config = dict(
    hidden_size=256,
    num_attention_heads=4,
    num_key_value_heads=4,
    hidden_act='relu',
    norm_place='pre',
    norm_eps=1e-05,
    init_std_up=0.0312,
    lr_mult_o=1.65,
    max_grad_norm=1.0,
    warmup_steps=411,
)
Each number is 500 + 40 x the weight over the matrix's rms, rounded and kept within 0 to 999. Layers, rows and columns count from 0. Numbers have three digits each.

# up: layer 2 MLP up, 1024x256, rms 0.0339, rows 875-927, columns 0-127
# down: layer 2 MLP down (transposed), 1024x256, rms 0.032, rows 875-926, columns 0-127
up875:508449544517522536491573456441471470477398490520501447501538519519455456498519607502537459494497445549501534443541521520509469423491553531461472500416517446536547498544527547521501444484479472484509594519487570532555444576458520500481457492482479524450517486559540524433551461547468604524482510481511563490459537464479535501501543463469577474590473461573478481554550455496555506461480
down875:496534485461514432485471454433447514428504475585527546476555521443525511547517527526470443451467517415425530536510533506533488493493472608511529508494462470468492492574517395533505495431549530478485472500397517480542499535533484455456415490566478453472470448488503451575461578534522421471479542512519561514449442456432544604484535490486481472434500429521499427500479495522544577467476
up876:524591494411551502491544442598503502473506537498503504537585545483455511496556543511516447513438448440537508435521545478431466536553449573531461445511527514453553493445470561490517487480486563514538476575531475540520431538570514441510535572563520491461449487489512493460542524543529431510552497466536499482490472480466532505514426526437530494508606439497456459553492448554507486439476
down876:528478508546496519455561473521456533533518477545504482465598494465589426510475519500461523546488514466459459463409425528411517519456507477425545489495424510559474477543479464525545480502552570447578545488439556496494490471493425459503465563478526468447506499439482503454422512580546547484468501488471491549537509535459458515521501471529470523464408480454445436435543465528472463485586
up877:532504514502474505505499479500404483436396550442540483555455479493469495475603504501487476524445471512514472471553499477564494522551453461535471475503546547518518567521528516462486495542490501516464468546540534455541491541484457417487519490486549508529508497455517516448470548450490484542535494481589479515471527453461463456476467476423439513462539475498545493525532450562523518512520
down877:530524504505501480481539477449436567525546549468558489488476478458475488432438505455490630526436450499579529530473498529544516494547482543557508530497548472443533514452490490488516524453525517517475444501501490470504478531433526498497469530504535497531493457494492500507432552570496443406517446489556535486514522486498458505518469552471437538454436468490487498521557532487415539518529
up878:544542542530545468408465510505457464509484525463480488512486523513500486453541501468508454458473479465478490515565535443475446472382480525448556521463477521461496481471510501517549485508522520563479439543518452597469533510490581524465548513429489480465535477496535484507535469546492496502530475514494510493515468479513504443526484529473478483503504526532451538521398486428499505523495
down878:546503515567517469472569481519456505454485462443522480520503509456483433494491546500580550462494479540465499543524504491515498521566501469530543448502466478503535484536491547487552488505560487481510509463493552451554530512489479459490549461504511481416495472529494463503555527551514531438513509479496499501527435441457481477459506463505480504513524518480478451486550497563524503546574
up879:519525484499494417541524475469515497491504540511479490482566467586507457496514572447530454520541533476462511459518472529521500509464530476450458517469492507471378529507495474469524473471471493559530564408512467472451371539600524450496499523456517525507519638516541461537557519475502480458504440476537547452494483508540496504472490431504446522542449470473525426560464563463504520529498
down879:465548498427584480526478462494474456556438538478496504503507515525516467531506461471476432514518474478475568500563441551489438472453549567543509505466475505489583544492498497479513484462515437481479509515503447519449515582526524524465441474481467458561467506519576525486512553545473456500518528523626526566542510520504519510493471483492507451484461481476522507505518520534408527545547
up880:511518520521446505475506589546439504448460518487488488556510486502463471527503553530491483514587492554533488511540482565516494431520473517463516583482500552446469568421495508450521508545486490491493474556548474498457484527488478539500510508482459503481541471454453513532490480510540542547541478416512521525546519529476548434484473494417477451468437479490541561504519494514435491515551
down880:457490490462494491506504504504496518523462563496527528444465516518553561482513477459554467502472580498500607487523521480482495564474576530558558524469533574507474515489538486542509499481455484502478481480518502467376544493494523508489416528491457506510507490491475540479532487517437485496528464469507586424528555487569511494513521502437518478551542576480505482523439530539530558542415
up881:440542469506461470563518472535539522511422450514473494446449569488447486522438481484484471544505532495502493463522486581506553471448525492500525445502477579474483513491497452407518489536504500509539495475503536464531539560414450508476513570545561536507495530453555528432541507514503520597415543505544468529505569531449548521476411466547515518456544414486510496542507452471509532494538
down881:442462535517509474559514511489515573516477474498521490515480438471464524474469464531459481504433478548569500490527500545589582568487498524551395536491483484513492493483520519518419485515501507477464457531561483499509486458542473484507485511421539492552486486553543534526445527556472507526521464500486474496549523480536448481500543531495501569505522543435504452502477518490505506492496
up882:548586499501479478511547488431456441456539393508472469552461457482557456558576499408475497487563472563463533505504495485443503472506538551439512434457463518537478499453505518495524464524485530429578516509449481554544492546530415476505487508458533528481503601493523514544519495498536530517462497512515482567490548446519535517509597496489524483490467436542492491504447544451468464485543
down882:486511503469461479547517552488487534486480539490609452496569485465479466468545554508524532511467491522512472486426479553450503470480464497475571513550520485436517464535526540509425479491539479482510519556401451499498481477442543480535442497502480503575483496471513481510530500462521518460529517523480449514508502579465472451483528473567425494562481455480507548517566501546454413529442
up883:520454515520467523404504526500468486457480506421467503543611470529484554507515465461510525509518500565511513552541484462464425422510484568476470515515497603516530448438535540487603448520529505514502425551493493536465507495524460495513506451452522499514545480493488495447476391531585468483448545494545515515497472482462494488490456538433547482525490471517478582498528453474427435465538
down883:537507537508534537533468459459492504511514489447481512584456467481536460476511515573551478464513473583500562529471551491472448496496495601565586460501426558499513523429511580542463494566523467570423438522528474503534513460497447583464472495424514485616533476432578528474493477464498496504496535483485408481554541531481475533522425510465392440485514507463502553498509443503456457572513
up884:472531518537407586493541527547444487526495463484528485561575555475554420506515510447460502520463455511495525398471468538509497471498484478540460478453522456464591486468511480460531474555527604560551503558490478437530471491495491495490556544509594522502474483455561520485502417551450537482537467475492518444556448467508568502459463545441492465460489472530466477536538399542480441442587
down884:437493456522524465542484429487516526574447515514470460525473454510529526554490553572495460522500544489535495518448547613493442510432547457527518465529444476481457596452502479415491418520510442499593531543524512496491525439342534568431540505548521463507498488523459484521513567516511526470402470469485526477477554516511532502540520547511447457548528454534492562488585567456478541535473
up885:509474526459454527624470467584577527452486491493463529499502516563457498505509473523558506592444547524554504501540435534516529530508483494567467492489524502463395541488502520502475469538482508543476518546510517533514500534460473490453552515488508505514481558515509461511519464543480504519527485463496535486505545506511514533466510523463503536581456524462529532503554477512454544434522
down885:543479509470553493533482467539457525495569521475531496532440443478484520524469488500550496510499524484461495492497455550519530472454522475527484526464464533558473559500485542474501455476501465527490503476514522448583502497431419451473530473479567494547498520509531439552488575503511499480526558487532528480504487465508513526531554533562463518553472466474506483508517542543543517603505
up886:521493521503552502519491450436404486483476537571432422441663459496472446568485511449510456537553467501486573510595461576495466458487588497473544469516434471531579575516460487438490492542475516471553502481552534482558513559411514497474487514562542545425525559474538479515444565483583486521521536478485518517435473467432522565516577493575559497503513457463501440500544497460444523552507
down886:506487487531585463423534468587486539447445519568505439473463512487504526486504520508437478419442576507430508480502530477512468531449365493471460553504509410515422445510503402502450537497438533575495512487576495517490511467553471607537532448490520516463423486500470583578529474515482540527551443417463557561511476477513429504504541525460520476532508581510567559491494474542488552552413
up887:558460447476498436485512461482524460488487471534493489504525520530504478517468531451516461546551552519504538505560467504542570466489564576521516456496444545491482527523572509561563469478417447526431485511523486507427540530444514547543504529519463440493563491504530469460493484516512563493515541463488551487507542454543458483491533475493487501607486535499452523516495515486491494497506
down887:471560477504512524540494507527520597488530519456461544530526513463505528497502487535504474510469464528466536496473503488545475498515452507476492560475539535491535511441482475431486458489540532500487451538476410522516496494492524553507491484481499559489466462498541497499481468513524440519469468529483596467528468501533557521453507518420543497460562460534463464531482477576505440512475
up888:481572538507512466503522520514435480459445517478453507491539483526431377545450521476547507533435552425516568522526500561549589511464564553481438543455489520538491443513541542435522508434477405551485438462502474457488513526479469552451473598595545516553490485542585550504572503504485580523559554485480487520513509486503569504475511542481490538504559502537463511559439453525497505526533
down888:517448513564546532471484455519496508492535565536507489389479541491526561494490543561461485495533472515478482587434553492423446538570495556523460508474523441414491462526514554487559509508544441468530461493523502524537553502466540527479525487398459482556482470568479487480467525464531509444486406495466503526503498520524486499512521531526474445520528502493479533441605456519468482513552
up889:541437544604496528413525579470498492490437493511480448526595468476527504526447495511509567461532479555503498460535487567404488515524498562470485516453462506474495528507494485502467513461426520454597556463517504535456506500499504457517514392450536519443506479515539471459597442522479594462481550461518530502513450488535518492476525455474459430461459438473484445581553555470503548529493
down889:561476431540564525428500425523475584496472456424552475489561510500485439536483490551492505529462516466497428536457542439494489512470442505485538504420450555532470493556452440470449451543506486530476537605487493516492423533504529546519600462580537525495515499471516496551534481505492490417446487496496464552433503452487509515458509460495449483559520547520543461493540547541488546526542
up890:520447503523577495466534396495476457492508499524548472487539417550525483558524542412540511489544459505505528503552458476448462472466582509451566483431463539481481576495534501527444469514463497401462531454537539487471485592388455443554507463441570544434513503411546539508502518482547551545458486505485498531462520473491481477487552505516450488521509472510524557491500608480528507487490
down890:554447453537514492444502528528457502462441493517494498466570452541527484552505535513576550478483444533445448482427586452482479547569473539540565431462496507482466475477482495444503484442578458505469503486451537496469538490458500489462497486509430470586475522452521470520595538470500488482550561505463506530485439572491442408473528504571469540482524510533448550555553561491535458532465
up891:495500488535436491484522534542380523459481574551517509477550473525485429547456469493508474522480473464479516562514470507502477477453539533484473449503509542505492477490490526490532462558520475503453464514549472484501439513479441551522547561471531507473511512503490443473491490545482533531461528454516520515498463480579568535512431541497488499510546484478459472514479444507449436524462
down891:492467470486541464519499450523554466467537453517521487488425505469477535505516507537461503533502545485512524496484533503523527475491483558492498513485517462555497440459560557495474506531561528503476467465498567571534518443500540521459501512432423486474487533516530475491477465509444556465471492505453483512483553501459459403502450480544487523530545470495503512517399501524539411500599
up892:486559507477499476521481484554480476489506546536531466491592465567415506519469399470486511524489485570488489521515416528489518494502543497524552487514451548452534558525491528538482466568447524477491489560484469468425493483466471499522505533573504512528551449463540443495531468517507547539412497465489571501510437504490514537532537541469508560501450445477503542457517562467492484507560
down892:504447509519469449451593530497518467510561510520537541477549561448481555435484452516478582478471523519526525524543497501494495548496496467443484439509444483485475518475526566553501505502478546477476564554487479465434501477432485493522454450511482482458480556510520525545536457475578452546496502466559547460490488470503499496503441548468496506486510509445485462526524511456437503472506
up893:549526483578411527474498515490439607485438486543440457525534539507475532544469592434524432606512527559490412516495451488436502467492548493477480467533464548511544453383501508467523480534481517476483463473525368532577446490452477503500451518521538521483561519481501512488503474530535482420518564487470499531481510454527533446521449460498449521427573497554451493517549466491557492544542
down893:461533505565500480561450502497434475487509519479473518542601439560484474519451494543447507488466514435479471549503578411491460461520559513467480549499488569540482490467507459525551449466533460470489547502562503460459445485552438460518557481489500519410499545441532440519577537466540485481419561503511465522430508497554516594495512476505456503542555471461483462454559474498475509475408
up894:496504490542526502417537462468498556503532546508519451513610518478484483502468476491504466555512490464479523493546483492487441436463540556537577519499477561523516450473509469451445452506426497466536523535548509490495458541499398585516529452437486517513500484448541501509494516461515510526514521442520534517560537508584513451505518510509520550536465486490527549453519500556527532525562
down894:522523504447548472465530451541542492523478481553487502463499446434553487484457553452458418507499586442495483497462483523513484557469465552436562480503509466561509479534488477554470509502444535496476475505473533496399505483493444465518462494470570485493472528467585588521452536529446462567500519484541567447464531486467476501536575597463528497477572434528533491539561478494455469429522
up895:448502510504411540481496519492453500520421565470414508541568462551512456524447571459609535514528515583492457520512482525510490457461557496501435528424489538487583478486527499458538455525476454510506482476474485488602471518475495468467455510489494501555511621458498518450534525571530481467510514492501485502514539453485489438519488490537504495556449416516455521452483404593512490477464
down895:433524496516554579474535489441536502529511531492552546555550498527509513582429502512431558550510549402426504514449542472537487544461438484456536524461475437521502594530513431481443517462529484521553475515461535490536506499536457461555551503461502497551467543542485494517440479490522486530539509424495446516449532544517473541492503466476508587531504436490516513506549504531507483477412
up896:583515483462527495484521427505526503453420483528500506529537531528486468569483514424484442516541537524554520537569485477497492472456533523524532457489465512544517482511484504510508373530431553515510526482523549523496475520518508506535467467563459538509536493470585487477519494552497531485496492448472553520528446479550468484480447536450505559525504480502521500567540555478477487448490
down896:456490537484541498509501461494512493538509509478486464494512497452501553465467521497553483479464544536450523460458516484529421489541532480463526492530526450498507461510576476530514549509511503497447511485507528541542512523522506484482511522500464442507489532490517510518526505543505453508477491471486553483476539500504466528560527481510496504517478489467463519490488503470479537502489
up897:492497492435520509528536477578501603470547490499495485543564497509465544543505507504517491493434486461542519520543553473550439467481548528500464530546571535549498514466515516483546485579505466503471459561598506476495461536453500418469427502445567533572495499482537539442502508552476531490581575461547561466471490518479552437492461516447507472497576455530506593500535464522506494477512
down897:476446454572464499537509559484563504482510523544410518474551469450477533467538468478512468504467522508542519533524455449523492529460574503516482553577460535476476470473495514526518483521559487522415484494471519531453490502501535552531509587495555499529479527488483517452501569524498546486460501497529445426499564529525493503533551495567501535459504488490495503419465499441482498515493
up898:528469485537446408477487426496452521411392538525429487475569491513536549515459487468455448638508520507503515547495466554484536494547509534515516489522464482474496470454497442431537456488464504485557469500545439504457492554488449458563532526540575486532479477526541467528468471520480575513493495496535509558499497468590497510492537512512493501501492458548496548549515499508473514472551
down898:511511547468489452453491487421487598470547524493477472465553408512579509521441429469480488538538553495503469560496444457475504458488582496503508524493426541548519512455496495505563491563434480421432463504491550431493499416532608473485529549576481522484482490555553439525478547536543505479474488488476508550513523514538453546542542564505492455463489445460479470388495455481467524494447
up899:518507478495532489535492479507544546485519534520522499577479476514467543498500487430540466547482556495501506466516465517503460541538483538488564524526490497517451631481509432453513496562489486517474491548501445473505509537446536532448489523523493487496532531457481508395561580500512473501474547490606449507530524514492453471464461496472496543563575465458581606439484444473440503536544
down899:496550510479485539547497496485400481511516407536485553485467525440475534511383502485506498444500504611591460532487534666513488564478568519578564458471512493435471491523518552571445465474543612451500500529492574507524518420463437532512492564479459471420550528503475526495522513497440489537451473489481531458485460517509452519489554506452525512464539504500496448477468533517529449527511
up900:577559510449449437553451439565496588518517415445496439545506505526507531539442567512495479535548481525451471529511424497504549525493513531581502537476451527543572493505470477506484456489503516551514541527557428561507496537511414490569532510519515527519554538486519466504531505517499459490549503471501514505565524514525559440496535469461523584526517464518538486504539535447483435466541
down900:525469450466529508526539508561543387579574510524542482510411575494491475522513485528518473451453530494541492516554510465511465526524539489455471557463502457499442486568514504479415531477515548524547526432450497504467498507518514473497536494529538555520487469532428455553480463485469493532546537513469557482532570493484515549484533529482479508554454534526535452522523450557493580441525
up901:539534505555442481488494479480478518471448544521457460523427599528634519487400486452501523472502503514477391546492448516595565531516575464500421472503496468469483545480438519435521453457522432502581534451508436498554517520539498490534480507446617507488487516411510498484542528543504553496510479497503530526553527465562551502524532467509445523525395461474488455483458548565495476525495
down901:482465427489541468555522527491513561517519492460545525479528448474476510526501504466546507582511468545468548538430518485516560478397514533512567485533544540557487515556520503504535506449392471575496562508483471543512514424512576565459510525481450521490536456490554448546520471532423484471495525488526539435556615480573433510510448510442486505487470529498481581480600520520501488579463
up902:568511468523460505494479483471445519513463538460545483532480512510445524542444562470493418506512496533470479499582513602590440419453426489521448496463526549520512479476505496492525479569561543456453460529561512478516504532569469572541561536486597522551545570475527480426421547546486498509526514497526528542458552492528543495472528440497572504560545557555477410474522483480419474457452
down902:533456467521444404554548502502473438590506493511519523516514507535450581491509528504495509509544552530529511534544515460566494446484483492580524583489480498418455479458482515537559484551567550515462460521468480485489565437481471470451527475614519520527548537514541505547498418512478552458445559516459558537505509453509492522540482459445470504497472558486547515513417497484504441407434
up903:463520484491515461446567590545498457468542463485528485526482490540436520503546538486511485538574477521459513504572447428516464507515529444423551500512475566453504572450485510500501494544523513429440563467520538503516529523505435493470578525483542486481493576464520536436510549504547433464531487440540512489534445450451539452497535530479538465511450505469536479511521592461438431513501
down903:532501560483567558503506565480511496441516556474504493531446513503478502468531474474526482469480475480472498475553448394552493525474499471482492556479493495471598466469528496478457440563572569468410470483645540536483502503494475477477565541494490527521453470480506464564528474534543504551541523451515442527473480519506468499505458457558398499516596558533454490462484507532533485477492
up904:484560495568487484491508590582496496490504559438482472486518610587432484448424482513496493527447476514595455460533486457519482461411407499553486482481507500500451466504479486527521523484516579592509505490530490517524383562462490550510463519476568505492524468428524511413455467485499452519455497507513533552556467446497581536454470475490487577541539523514537462479454470447467442526597
down904:530514463492538475584425535561458453543526542421542476592507517574502439495476527538517477529461465490457467606516554518517458578502536449435494519455471515410549454541506530422468486536488512484501560513505536513534518570504476462459458415508525480515585499541540484555497436529505470512526513481448505532532500492460472569495587523493432477515506575462440529464502527506507493468549
up905:490530439537535460477518422461455482402453483446453496551525495463441473536524538457465482535427493508517579509516483429557540501494485517461484492533510457535533481566518482509543467505508400523555566512511486559544540510497448488482479502473539493548573493540516531496549513482522472496489462490521505573552451427525444462528581525501554531473475486492502458494465568458451498496528
down905:489550498474433502576514524453476560481601457465514477515533501520543448523553493491606523514395506440528501480477443490439501531515562554488449525558470446522503476489512518533451456494546477520438466469538460506546571496534552402555577517438505464491548438528462542472507489546527474511419529506525403473498518461483509547510488549538474478479475498450472389522401450458391523476497
up906:562485552542464480543475502516508474461444550531560499519475436526532499507549506487568526494518508550474524545534427575495522427504503500438523497453455587516498516471496498465487432544446566438510502476481459508527498564502485500568473394525605513458556525467480447400499539532558570493444529478594537578500539458493518475505544392454464537532419492502535512469406558432480436460494
down906:457452483508446471410461481571449489507545526514507509522457492477525504513531494437550473498413534434475514506478508495503516477509500576445444443554469451522499480425487504522505478492624529489505469503431520529473478463596554414464509553522468445541499479527555577492500489515462472499498505508559554480548500469532563411486578516466557581475578431497476431508543510492518478532526
up907:534583469627484484434501420535517519522491453428588478549487522535426495438580531463484447488565457517500513474473494603408563426428454592521483461472507604563409604489510471518609481510382477534563511561536482570445416635522573479534578495440532478418522519473514557424411537537534495501542519519558509599548551451544579501539454514392384452465495472538532508447435537340289487563469
down907:457550486465540524569452499426396402567448438488403466514543410513501554473442438445438456597606519456468484491564589511488509578367669515486487429468467646499514498577493541489565459445528490473498565469562565471439449565431509340540451583510512457507499588521523466548578557507508492398482466577590464462402441489485429537551497570485454499460529476533432367520531514547520468502371
up908:574497504492562413521505486519501525472527479477546503540529521492437519576500547475557506531447541500518536482625542498478574509560450527484525456492448507492431541500483434479485490490489501575482533525571522505435483551412549451483553471443496482562566469512500513467611482500532480506544515487521494436528479498475486424521392543457558494577516439553544546507494516459399543499455
down908:556655507441488542472439469469480517463464557493487542556494482423592515569532525491533491427498449513487465558468508438503503466492582503588535506493480550536500479498508508511450510462534505455465431546510572517549545496485498509557554550440524468489451409483507480476490491513429470546488515471535535472494452501579448511487518493527508471550554509522451502509540456519469477465474
up909:525516481487500478466502403572473467523488543499503533535496526500503496523551535473623408526487534467467520481532481501480483488433462497490500489502489563464464509514518473513547455552486461529406476520570552455521509607509476514480559511487556479495515534517494430491527569515446430448560493474521511495546515486489520467454468545493447524487513451521458485477534437556493474504490
down909:516466505448567448453494465508582494556477505525517544471406552515528573480502479508504502497482480482538523507477487428551531529489497498517529561537426427516481536481537467511565525571495483462455509513536465496560468465512493524520557486451472533475512489494509448525520488476527527464481487487473523507493451536490482415468508508447477505536562498494520435523475467483490522538499
up910:608522556438515513575478444499561587507520612465536487526480551526489494484538549462580552518466451519566519405510523529456498491508582595491489475478500528440474456595557469447536451555394450537532477531466467517437430529546484511544471514480586486478523468459537459515473498583437564480514533445527544527471480511492506452468541505475516519528459497525424521544438449526478433504540
down910:453520506535535502502450487501512501458454508505460482526319414516539480487576441455528570477485545500478448558504481464506539468505483447543607534537506467468494511470480472430481468497537479551469536485455527578551557508465524533505522374438532486494497557518528447488535468459574519559497420491480471555486488486474515460487467533507516448486505482591466472464543501541528524537475
up911:550506448501449505467520458435493543441428494556534519519540500547551489506448474450471437483524563532473500572546427570519556438478532469553521488526464527579441534489546538443503428483410498503411492507471462505545440537505466454542510484502522535481497449475526448489471530529455578503470558480484551540519508456534478494509534467431512545525493525497518555489488488378475471518497
down911:520446477560558544430528489487479510479506481466475496450550566413548447478533474510486537482617522537520596556493510469445515503504490578532482513438467518481507459582529488560502521483499556550550457502549523540455458487532494523444432557501455490470501445479508475455467470482504452419519425548523567420486478472561492485493527483490432485493421502444503486509470476457532462480478
up912:563522538491429519419576460473426506500509515535530555559522494533587449536416501417528496493508497562501452550561547492497472401484499564453643413480402535451521584440518478489491479585462560466572464458509517435554516493495498564453496500521523518510524503498501475356495435567515546560491545465577453503458504506521550550464478440486465474497507514526509548482378416443450485529579
down912:475474448557495517385524493576398473516501544485554495504532499503465419549503546511424474489537483475487510521548610530537456547520471524513507503383524479563542556594484470470518452404549480376641575497510528515486458527431387628369434467510495540401472566484499459527585492454480483505520528423487499468479455571434530484465576574510468487495467473544500494447468529530436545557518
up913:485519500495477523513507489512493521414439491494513506525556486512538471503495505450512473493480498507531495477525507515482490480512534522505508479469470555518521527479504493459515484480498499487524509481491491501520516560543478483484507497478546487506523541527527518470525504541506482530510508443495508525520509455545527459486503518473508527521481483504537525516482497494483503528536
down913:516479505511525514513500486519495460533503467510512497489498528478519505512499513512486525525512537487491523509494517464524489496504516500454468445481533470504491537475490486492490503480500496467503494494511497485466523513500517483488493504432452488509511484536492505464492524501503482461484490508505522480524491494470516510484506496511513525498500519485492533479513504516485495499495
up914:502466514544421448453581501473430596492564579464543465506480505531521495521505501458481485553442491606483503449517494509592523462500522485575502544487537543562541588409553479460549477604485472440495538474532483456499477497533442468485503496462504504532505505479534494432466540498452504584510548461529536500516527477538459506505423475490534507526500515527502497494495513525531452403481
down914:447465471449455533451458472489556492514487524452518508481484572388506476530484536471565593528511480491564522393510496446496567535461460519508530549478472543483569469525495531518561467535539488524521450479461508542462515479475515421472493454582439534550570481583472490528460470481474479502506477557400547479537466528476490518543493539532576541516494454538455559520492533452489478414437
up915:561548481506445488488579497555472472472479538573500511486507470547427445501521498468524466495476451511528498512564393535570514486514558556519500447469410545412514503486544464527441467545460506509490447530446520514449452518519451527522570518531526523468535554443500475493520542462517485459542490521578562501452504496491563495492502486489506515544472525504503461461494501542526536563502
down915:446471521511519532470472513468439500462458491541475452561567499485512538504461498471483508551466501487532526497565540469512502530577488547474510452474456460494473436502509444496565563494503466533514572453490505528459512539479513473484481589485461466520535417526519530557547436546472487587460517462562504447379537501460448509487481452559526574461572459488511489500479509528518450432536
up916:567526524496512505518565555465473515480523609518495524556503557541482488517429550514437548543473538522510547553536503543611414526533563530409473508514510558498471493435511472444521492482491574447408483470560504423534505494431468420460481638557510502492438504479561496425543520539556500485470554466566512492439505522471515471538478403477524543540524463500502530488490493501402516486480
down916:465617517544596507523543470403418538500554400442496492512518432508429478466492385495484565536457506558453525473536545452525528540469645468444491430537425589509498417461483455585540474584534516443464477527553474443460472485495504414537521553478462486526562565492550489573546534548544444518446552447598475514476533489475472519500383538484497406512518445453496442464509489420597526513528
up917:596493503480513460534519467464502495488442491509499459477501509567490491482489497492531489526540454513455521437525459559495523457461553546501478514462459487459477483547522482526503449518482488520533533483466461507496474587527486528542498546574529491514525506520533443561520555558500544475546512469469536464501524443496481546472554433435501528524452483562493493599454534449542412454535
down917:450503516580506491558525474465493540444435503545449519404493489476529546470507517484424490467554560528523496483484525478469506509439523568529578497571538497461467489493557427506480507439577565461518515499538480491487525558498505460455474488508531466468467486479463545548458492389541506524524544517574485525510481495563526538482520517432411557516553462570473490506493467495497514498516
up918:582487468564489502447534476423502482481379577450549436509541563532452503538493542517474514507596535566438522563540402532477498407426579542442540515447512511542513471562486502417535457572442501428538550518456448583535474504455477457585493393533573522453515538444528449494480505502621518469416504509454475624408491444519439494537590423469545521463476505512566493525491589457462521542450
down918:477435508508538516523545478435516559497445410501512486486511445533481506425505472546500523579381510547472537519520462535486567505556559560475415452474452418492418472521514543567440454517470473579514578521479441476496544500557459478478563505458554528501496494526432494537439467506567463517494552478557557466525538463470485541516570470494479479529461574529538483435446522598447519463596
up919:536591459469515545520629484544490549503467490482525469535511476590352490451559424449614537482555425559481478495518455491458522372555495520506414439432503573471500484453500448489493488501510532525517484551446484520555494511559500393546512518540532491508508616390523525531481471536503431543510497492524503432451541519462486543521495465479524484502509455439527543458424427472562458439539
down919:442469485540411462500483479542522552470552553494500541509524507513550538584582547398534563553509505505510529511485573517424488558413515592570564530343491501466558508488493489504478500424472482513633447537431495447580505450434531560418491536454476440435478582543521454452454485449503537444549490533428534382514513544558558516520577478497480531443516513500455531499469499594532488492461
up920:533552507480493466512536525490496502449513501484533476511511500514503521540487526463543467511484505550501504505538525478552483495464493517473489483509511479503485513470503511493534491519479534483475514496512478506506492551440511554496502543476553531479520536469524479498520499508514492471456558473518533481481487501489533476495481517456530489490464525508512535540482475507469534476521
down920:497527497510527521550526486501469458548505478492492475482498477508510486534542526516491504508548493491520517474518505506526524508503473477510517503510492520527502502486506509500494502497466464501473458490509497433526492491480481491483523489512534485553496498510497506484485540533475500503498510478495522524510532456476499486479489523508489475529515480476469514509495462493485494513497
up921:545502533565447464530468576488432513437466565468385440533508526502533477504473548508596518537469509526429470480522452561493483478562508467513456509510477586418530531394466513507533477536495465479509532497432499414470489494478488470542499523507567499549558509453469525485528516531532529470540504522552532521484454532515512517458487407480527477496498566515464458501519519511420473557538
down921:523566408475473488525556449526507508518507522489497499502574513501511550562522488472397454471503476528512484447549476445535560500444517526464451488469522522574465528453459435489468526543483521549390505546521519514473518524519477572481520474494489493475514473504564532475518447503480511492411468507546508492477532478515488486495477549549455524526531481508520508539501534555496456453536
up922:501474545536433487585520515623481464489463487481461454511547521538526562498466436501554426533482499547477487455522473563527479448513537478566483476488498503517473509504483575486520509546461511447509523441521457518513478523456434531587570454485555489512501502479535556482506512492487477463500483474558516508471568499538576529506512499480478442488510539527485480437487499546556386505524
down922:492504477539515485479477502441584479474551514535525487505557471469467466496475448497551533535509543532526504485563498536485511564486507438487498501513544537485412488456499574571512478461459532533530541472504474499488482523534446435476499465467456469505516411507460556593539551504434523451536428504437509534531576500566494531536453480497486474546496459518474531477522473602560549499450
up923:597564517518541531508474439478480558494476516506458488531569520525559518507495469543530530565521465491484491469538523564499508472473526504520454503528473494507453495475498547488541446507461462488522494515440500531502534548549455486503508495555528524548494526503522480493492527580504485467496500492460576497429456498547490485521446458392571500558553474501484505579402494512518468494506
down923:456488480479523496546457521494493457484543499529466499442444490479529535518478483518507502522461483493467525505533572456575511488507548480564517542496482505497494503430528494536422511452479517546426546411452489510452523480547500522534480486495440480500487561461533611489427481436547497466468497489452561520473530475514530548498569469542470511530516474496462532520406525505534479441436
up924:484556558539421524530492544486450474512528504500558442557528493441482502529529499398488544495515443486529440503490475501466481462527461546532524495530456490463537486451514512541562489517505509528513460574553482498459453517496457561523496525499514476520517428505587571504510504546481521484540469500481539486522478426484439473523456532460488480463532435506541502500471466501464447579561
down924:406497468531523505576485484432480617465560512549588434504441472483575542456525442478476422514503508542540422481457409534512543506493536461488529535550493567508547562512523554560480502408513456562509490475504514478546499555492450524521487525506507513515528413515523491511447542455500456532468454533443482579514549552484563536537510469539410475501632522510493512458557461485480526509491
up925:519451512462531491578578563518531476487513500507498520495561444488442492566480478442485484560496507513493522467487479530449481471482588446538468482522489528483513480522486445449522499456442575488440507525488459497612430508499433458522434490486514508526516506457550413575594497480512536523473483496488516501445529463537468494518475491506492489557453437507533540492508443534585505433492
down925:487401455520545487529418461537500476500460542435511473470587510527514486517532474524491511414465518506559460534523526406499469564491500451512408502487481490463522523526545536498535508539482549509483561563501498576516409572469478465503523506541455514545514548526565494499545449587418482532531499525493501527457497535471516538500488563471477551556510471444482459451538442580551483461427
up926:526552510540502415555482455506492511465405497527502438482480423536582429536481483471497468470553504509481563440476461613569429442504550470473533491491470540429424582471492595507555493527465447491548470474569490486500522545530456554501479492438562504459500502527501543487436525452478613462479485470498483539482503439496537540508598454507524489548528489484552494491529507449464451598558
down926:478452442461466584576509484544569487472463470496498480503502505523442516409545442529485525465533534529450503466516519455555527478539450505521507524509501500465475451488507470474378470492517586542365489533428493503524496527509506539483503501537410459547553491511521516578507537514504449453577470512417527529590526535504517489499527456503498464560539474461474581543483465514465441484471
up927:496515509504391503487555497502514501468487489531573513541501523462495472415446481501515542543519520512536446491504466442538479497454422541491495499509534557467515562450487478452473474546486516488509549557469448509530516516512496510484512484496562497468522473458546561521547453489533583530529502422549506581518507475492479466457501455513446566545504504476546587503475518472440440551576